config = dict(
    num_hidden_layers=8,
    num_attention_heads=3,
    intermediate_size=256,
    rope_fraction=1.0,
    extras=['capped logits'],
    init='normal',
    init_std_qkv=0.0322,
    init_std_up=0.0322,
    optimizer='cautious_adamw',
    beta2=0.98,
    weight_decay=0.083,
    warmup_steps=220,
    decay_shape='linear',
    train_tokens=121800000,
    max_steps=7435,
)
Each number is 500 + 50 x the weight over its row's rms, rounded and kept within 0 to 999. Layers, rows and columns count from 0. Numbers have three digits each. The size before them is the row's rms in percent of the matrix's.

# layer 2 MLP up, 256x96, rms 0.0877, rows 66-109, columns 0-47
100:449479507512478533505504442501541482544486498450513399443453524529551474575506480602344586447469498522498464530434599485455504586567457488422534
098:553535499488465514494386521497429500560443563461515481484509574606413461550486518462405504479439450466564552520499548493479481460530448600491397
111:477543539437573430553511529526500516423491540485536544492474515458498489522510481415447478444503483573390568505531558498524418467566489475436530
102:498550537552509442500582492461521546505592441480451544484584462552479442529513504446454507484444538497505449535457519595513504458491494554473517
104:422502506518416465428486490577458526513450506462471503493548573439406536448534512442515502453536520400471585551501481491509531525514522478424467
085:526463491525476485430597472534511601539511407411451412436524635477477499578551504546432386505481532499570408506469598479486566477500395513480529
091:504533518479551493506589518464493466426460448475529514425445470458424572464557507557541560587520467506573517570520493499544497528578557541460438
098:453553506547421513489563542449554532459528449474436418517464456601483557585586597540402424469497452514482467498485548471570522546533427518477473
097:554461413544511516394502504490381491504491545486467531527461423347587457565506510557511552457521540385565476551535519530528490501496589496507563
120:597450421482531578489449521439540550448552406546484480458444557517490481538485520539523553507459464428490532533558458386464510522525417562531566
110:626400523502484495485487431512492434547567533515592468442527465360501503543553545533409471581568554536572466396492580510487563580550439515590436
104:529496539450403524411530498474491431511453442559535484476519539557468504535513577383415576581442464590538531477492509625524541459481546514405544
102:508548483530466437544418463475519495412515485454412522491581516483525428497537505472538485500506556462474504607442457585451469476497443571469457
105:539506489585511454492464522454449504493489498493438563452511476479463487551534431517515607490474500566422648583450527495534430496490570516513397
098:467531372532564566523565537485509545474544502478456489456442535526560505510551521549445581416530478511538532520449520555522532592535423391476537
096:472538539512450428477527393470519465560423507423417607498509598579491440399553480543516524504478428449486571481470518564484476484473457567472466
093:454555487496477568416541557508461532397539594592552594512544486506484487533531566534568451494440456572546506509415431491474473474461441500509582
092:522475447441487494543477444607504496492559426488474489459480495533457538507490557440467560559505486510524500482470485416391459472538358510522518
097:521464445508580543488463499423500441494604502605515543418478531517524532532501506435541474418505500442436498538552481477479503503553524461460443
102:478550503569427508478587498480499439441502446586506438527480533456543449526549407527578428572411434556498613491528346529444468511487451457450495
111:544508523527525514512539605375478569511529600545459475601488501551433525530444428559563576592545520545621529481509452406521437548535518496486400
100:495538480500549460529479459452607485446459448439557505516515628518428472524532545484431498540494428540571455571452541470513519566498489508548529
116:530503510468543538505436578467513538472554504543467384439523450480544472483530476522464499454482551454484499519524554532465470456521481510376639
099:537517549517499497405498492472470513497481474593479532524459601532527474497502498426607502482417508427495441501511551475514522481529473454510467
097:583550511456515484668507538519493436522422537431608475525489519552481471416446513509564415491560468572540548504444495547563543462490518604482473
103:481492472455540511464543590564541451488491488379485503567499530371509515444510591477453485549445496563420486457507430468455594507540520478408526
112:474458534590497509418454492546634473503443442368540519424524471522516494509505533454522512624576570470462438502448529484403455481523496491406456
110:519551493420477556466470511498470537525453579500504540517536504494513424581486546374536533530427477444495524510504524626474515520391624424549408
092:523507530488468440491491629539506438556424499352480471502458501477502467460477574548489512455486586588479508529515494522388464515453487604533536
101:488510544504569453546509633585500493568490462553479476443438651460498435532465435519496570480475522481507564552462450464470461526477468595486426
103:508497587449551536500566503405549551426532541436494509593512461508531518539464504472472563502538531513478406500558487488515556482415493443547494
101:508538413463485483473553453444536509449536445461527556492544512532460497493552500487565433551480404599569515533492470505435514545444488489436526
091:468513462592469492420584409449442427465478467561443550491609585495553397418484461490560458520502535477568510511502403446433514384500516516538586
100:533518453486550498418496492494504514519436485481579542519489425510491521467545458517440583491493432472558497461458500555440501482415489477533566
091:453543501519407530472537501528395505489506523541419455468561508476543460556483459544456567416567514534477514499434556479550520418494450593470554
108:479488365435534437572505539500511518489455578460434568467523462504475467502500510552520442514466474553466519459551472532443459520539522508427446
103:502461356499545467453478536592512569535505503505523445455510502482529510536524489485473558520527511448491528454503421607484584426569436488467435
105:526475419443469489590542482471488541449495440535425441570470477463486443476551484429554475512572505486519531598528479512589549500532413463543420
095:581479552467445484539510477469569435529504586451497440479485503523487519493446467508535484567532452466489537523483504484436581502409511564524551
097:524467483561507553489513502531476478536519429505502473555535531479565409471522531618415469587445505564461561495523511460458477496538598500427565
099:473486512425411541438544545481484545519445457438555537581475472574471527387430430430520543524546614523517486474391454610441571477499527502552529
094:538435533516534537595460547518445491520530505576468487536493573469526610493493500605479490551512483397548461454603558537445542467485615360640482
100:551449543485552530409550519498552469600413456543628546504544491474602458538566563460579503501546530579504445400447525485470554535477443540535446
116:589510490411392529510633410577519504440473505447453428514475411564421507446458439507526457539529534463494499491524539520546480522519411546564499
# layer 2 MLP down (transposed), 256x96, rms 0.0832, rows 66-109, columns 0-47
095:437549425610560488530587455501507543497467464508558509516500502551443421444564504544502511464600471482522503491502467461517527462517563533578522
098:502481541426516549453443479520496458541523495494414497543523533498500560430449503515531529482545561565495484498522461650546477504422591494555518
111:545454507546535431534475502596478520463540430493509491465447469499536484483501377501502506490470409472465460544535618525424564518608537496535508
097:429485466552452473569465462499533439424380576461470550499534523481458580484485493528547506531521538526438519401521581452536548455574562421678502
100:540438520513463495494471465543583468515412534490610475541508467436600580485581534558572474484420475487396486559553458565505515524441537464459482
087:551581503474466430569444569431483502581423442440492535511477487530538504498520445516582603448516428463471566485471452511540521487433453614493455
092:496443417523463529530391556483500442443464558437599550524518485552485564491534542450400438565531531516436492491496441425479479463495484444455450
099:502419532422487584637520542505439488580591486554476588491538512490558530576568481553456524488605502475487518491512479528474521509516537555460494
098:433502530412529530478521492564477442496454513474435475500468579523515489465525553516522492597540472550551444475427432418380474492545459587489509
121:491440506569507471529509509402533521586599483470442341581436418488452499435458480546485453561501538438441464499577459413425527415466461495494529
112:498581491462544475512536475526445454415578581521558415492440540485462484547532493434482409563515609520507496498538582418452565493530498601469523
106:484547546550553455470473525559539417473404502531461473464439525570455391562550487421561496509488417417504482497493475511528494476462530437468509
105:468394470519594484486546546488498466527517500486502490490603521588449419516542440451495566498540460503456472451561488532444524453503469532558538
100:522439428498441456515493450450452506492482453470523502469501497515519418555470497554467472376411481444548493520442418564435478456579573585639582
100:515512480517481496521440537539487432480559615580450455526529545542578493600449522479513492590411509449547404402466531499553481496505501474560541
098:459515449519519501458507526462498457465567560538517527484462466470449409485528537475465591523381583531489481502569516545501505510480472532506439
092:509436551476494561516526434517455519521480491439541450564508427521537564524487454579494517557540495465546508524511500469427422548524543475474459
093:452502567556493497531458550560518501496467523546504485491497572597512435435417503520584482475489459481438477582433571548569511380499561498529517
088:458556476492470431440581522530458575520533465453474521565499450572490494458462538466472435553578555529504470570570528539501468429477450505464504
091:553467513538456508533492417522449469572531565478502470544605483452458490466495579505556490363504500470478409537477550481507579547512436485607513
111:579502569466491526485501510503514459512531477539535367562519504493478526527488519533379516504502508659522471502507607542462465510563554437539466
098:483591559514430528486447480502504502492517495486542426561529471435536482483560562508497501414499522455484413506518509604625462517414516503440530
121:449489473478550464578464493573430496471533491627430535524524554462514508494438483464449537452503544517555504461460563465497501560498604479462483
091:481391491421566589557466533478426515516562516513444569436538487554528564487521457460507477480491448522551587478461492463435530517494559537504484
102:517555490607467471449502553453570513504495411556522551420430448487463523550562492530560627514476523492519560471565435476508529515439439451490444
097:510458529540473517514486500469440475530427485502517500458397506548515476395535431500486403431516407386502498436471598554493564522508481583520507
115:465509507530568549586529476457515517488489512547412495468526520504485581446479502545398576475582473512563468531507408436489502524409502426412456
105:494448444617468467500477535559627528557481529480587446454432409506560587557519541490516448497528474510451458576597530472466460487559504478476530
097:578483528464468544460504308481472515516435434582514531398470420512458544484490495503533484537569400482482492535475478473516601490453516450489427
100:548523532620583450420379466547507510573535495512434431521509496487467503529485462556593569502557506474584379569467501479458531483488495529474515
107:495460500539541513432549493433420409455491532506538457500451494620444514492530470416580437596596452540461468572478463467529472527551525530574430
100:558526453447520499505545574492487424477502552452478565572471538552575382444562490461485511539502519507523451536591521522433489463571534436504557
093:447618424448535484612486552506571470563525561397489564506420455585410579477532546419480493472466540506513541517514498549555445538478531539469497
104:516468497512493450500532505508430422436493506448467460541461483453495510615512567598584468554529591403408518535494476491586573514516473448556473
098:540479596535469551467617508507503538518554516493478467592438508527466545457486462454492446559423534479559543455513546457464486582565537542490492
107:519428534457547391549504401518493504624453471493499456469450549531459441481427478505457503527603518395513464571566486554534504519583520536464475
102:534577393537458472501534420462526346466479462506482503411468423439542449537498525511473538473447461519561494463530548505579541526458457506582519
101:530456515510478565505439538445518471571498514443448508443494515523523477503444470488459549520558576424415573409444504562532495519562587551498496
101:440497483494484526519590597495553459532515437470414547466585550507539438452517482475478394543446460469466466409451530500496560474475570582553482
098:468445505464539592530540581575483499500508478440486496448607501581526603438514494524539446444462492486504466484445555488513457428478523512524501
103:513463483466450568560560571506587488469466480544461559444496478575516443536497466475469400459450478414524481472542549416473499533535545506411444
097:435480536373437516500549484491358529502513515394569428588462492556496458470480471521475495529549475529525512544386462477577521493511518546467535
097:567451427539450526451465527492553445496467541535480543480486481510556469472494460433389563496513556519491508449521503428671382574481461453527523
113:546467489469581560479572483501531566501548510495432486438506488488420532540466424591516461553448501504495609435529438590420573593485579534549449
# layer 2 MLP gate, 256x96, rms 0.0878, rows 67-110, columns 0-47
104:525459515393585606474483548557496516530538468496555450441489524531452462425535441473477538498466568491470505445571606576463482528460420462464522
106:548550477449487500457443523487590553422531552500592467432519509427503387430475490510488352519522522468456546419497543528498377459586444453487566
107:514492483537575486595486447475453510538558515553598525460482456462531581498505513474576573411533522515438508416480482491574412430564452461437444
093:556596522560429501493372475435382626475448462558444546445494549537450450527467443414534522494532559491519528453428543429434466455500509525493632
081:526458478463452516494491404506421528623437577601565573509430546473544505503438452506472426576507409510499597504506579470462461446565382563465546
097:443590491598506535534469474519593537493537476523526506507554427498501486546465527407500545505520449579462445453404573574497514381447475470434556
106:444496479476468530468468540475453438527463422483503453429454537573574522374495521450523492455465457460507554428554451442526549420496539469493517
107:453511455450541388544525416505501526429436542556476487535599397545467496562466519434547444485538572548457452537524449507603551488454463549531382
107:516446571531449439538474467413520537425562529441524534454451455541370501417337463489452431534515562460458477567585423454511515516423514433500498
091:521550511448474527537499451543464490395514509435500466486456590563473569543415505435501414558486587468481515514456517448487447481521534542459344
099:533515552484352454438557482404511544549567573445522536547394430523497569494426509527556419539464439507529521449425480495430524456463453566531497
106:511525487477481464483471489491465449576568548529434537611474451478521467492467377478631517508562519455470482476533500403548446491464468508522437
098:579552429478441548593477502490478511555592548506516476427541519413528530414429493496525526442535625469532403476535526496502437521469409472561457
091:434524418488474449553505504488555548511486439524558468538505530434466467512498576483478548478494590473574485551582468487522477491441478508395554
101:556454512560403445525543515465544461511547494536496528464622507581541567418496480585546617531519572514504526381503548476515473408530534578484520
091:525478451524492604428590428481487536523498531482483468537527449548564512440536491485550514490458526467461485526401501429598393471532516474522527
097:495487468521495483604468426441573459533487468560426552581498526492451471446473539531534561541419557518436493507484477583490593475482484598529620
101:528504536560504573438423474505498486474511470544542524448496589528572526532550510534561415511466423426430528576563432454401492539470505444451508
104:540491510457573490432552548485474539515484496461444483477505513501426561463431468426513481370522472356458504443444519501506549494462509483567498
106:442542499465469452466524544472516537471419476488495456452341468490427553518429549560559521577503515508494500498448536523514505522473504536548484
100:469458505551385416488498517390509539412503457525491519384444472456513508441524437537522523539548483519524464389504518532510412442467416512537533
102:550525615497472574470557489426475430406571479487416478524423505589526465462468486486484514534458403435456524486556475407614455511524493448503551
103:565484565460542547477447522599553406505498572434589548483449460527386564441537541565477424537459467508392665571532483439476461534423511535524496
102:531558386524428415531397560517515543438535562460605529476433460502471580432508405569436511514446479535496461500565440440509557561537429510492497
096:503552429534450491519486469541565531483515441515475478454491519505440383526447468569561561507555447430528424452565533465535536552519450463504550
100:515600525449515465465454475513528482514534483508516448435462469505508460469481494504568481524402386483488473546573523515557406502465480553422492
104:564508418490459544557434563490502449514520544523544438553515439497451525531403556447557527529455485505511508526518584539478511526499477500451577
102:457519447587491455492504413507464534471435429504447531522598424574416560574478576454554415481494543537519488506477520531569497476477527502495464
095:467474469450495581552480476528498449458515494589539424557513415452528528482446457459504496449449500467485498426476498498566500578502521450495493
113:558567544498461501433507529413574529500469469494431537544493522544533527496442468415486519514464491459465475500536387404529490521406455400545463
097:540530510507540572538476458529570473475568415593571449541511533490451553482515447519570476459462501440533562392559462517503406535458423545468399
101:429482494587478526525492468475523450405430502521497400520530582500568567551532492480519452524563501495377491407510529520490553442500400463513481
108:514547465443489449438550469385516511460429506526530456477519468541455458418483523460490529491493508468512535537376561518518409493400502420382499
099:572524524502509495448499559576586554467557487553540475410464502601538509372495441463522545469521454458448477466444478478471481468425578461468499
105:619593600518529568499573486482411507433419528545503516474475555544412484520531466519467441546442409554435579532434500457494437444512508492461433
099:540462528466435469488501531503529531530554515491514456579433588548509540501448497581477404513552436588521521493465488503548545435444555584479551
100:447461499470520478530530492502441498445541492480519443523444527506464443479489462529537534417500455572550496550453551401531533592512400470497526
101:502519564448503524524503605575472534416478498597552542419472530515481554632531437482512466496494456604515477525478457545539430475517452527492512
097:504585544493475477476496429469517480503456433565484573537505445473492493523527370498464541521545527432441508406455490517525521498435492518492506
099:446474500539484597535471423392528460467493440490519546455498580364491443459470482563458538627471450547490532465480416430497502441451416528550479
101:484502546534504518464472470557394428482495523470499532500376593520564554487467564496476542473475495527609519531420532409502491511521548530412472
104:431468468464523448483464514568493528430580472551587494411498512480411486591397503460510585474547469505511486505440560481559442520541503528500516
092:465593565554511563434504519408594521454542508520505552498457502458433576565480495546537512561391482501454507415538521554390496610456540438558471
094:493469528477546553519484428454517525536448525518487460529492480485525476463463475600497502466514546452526446432531524383585531592482485451580500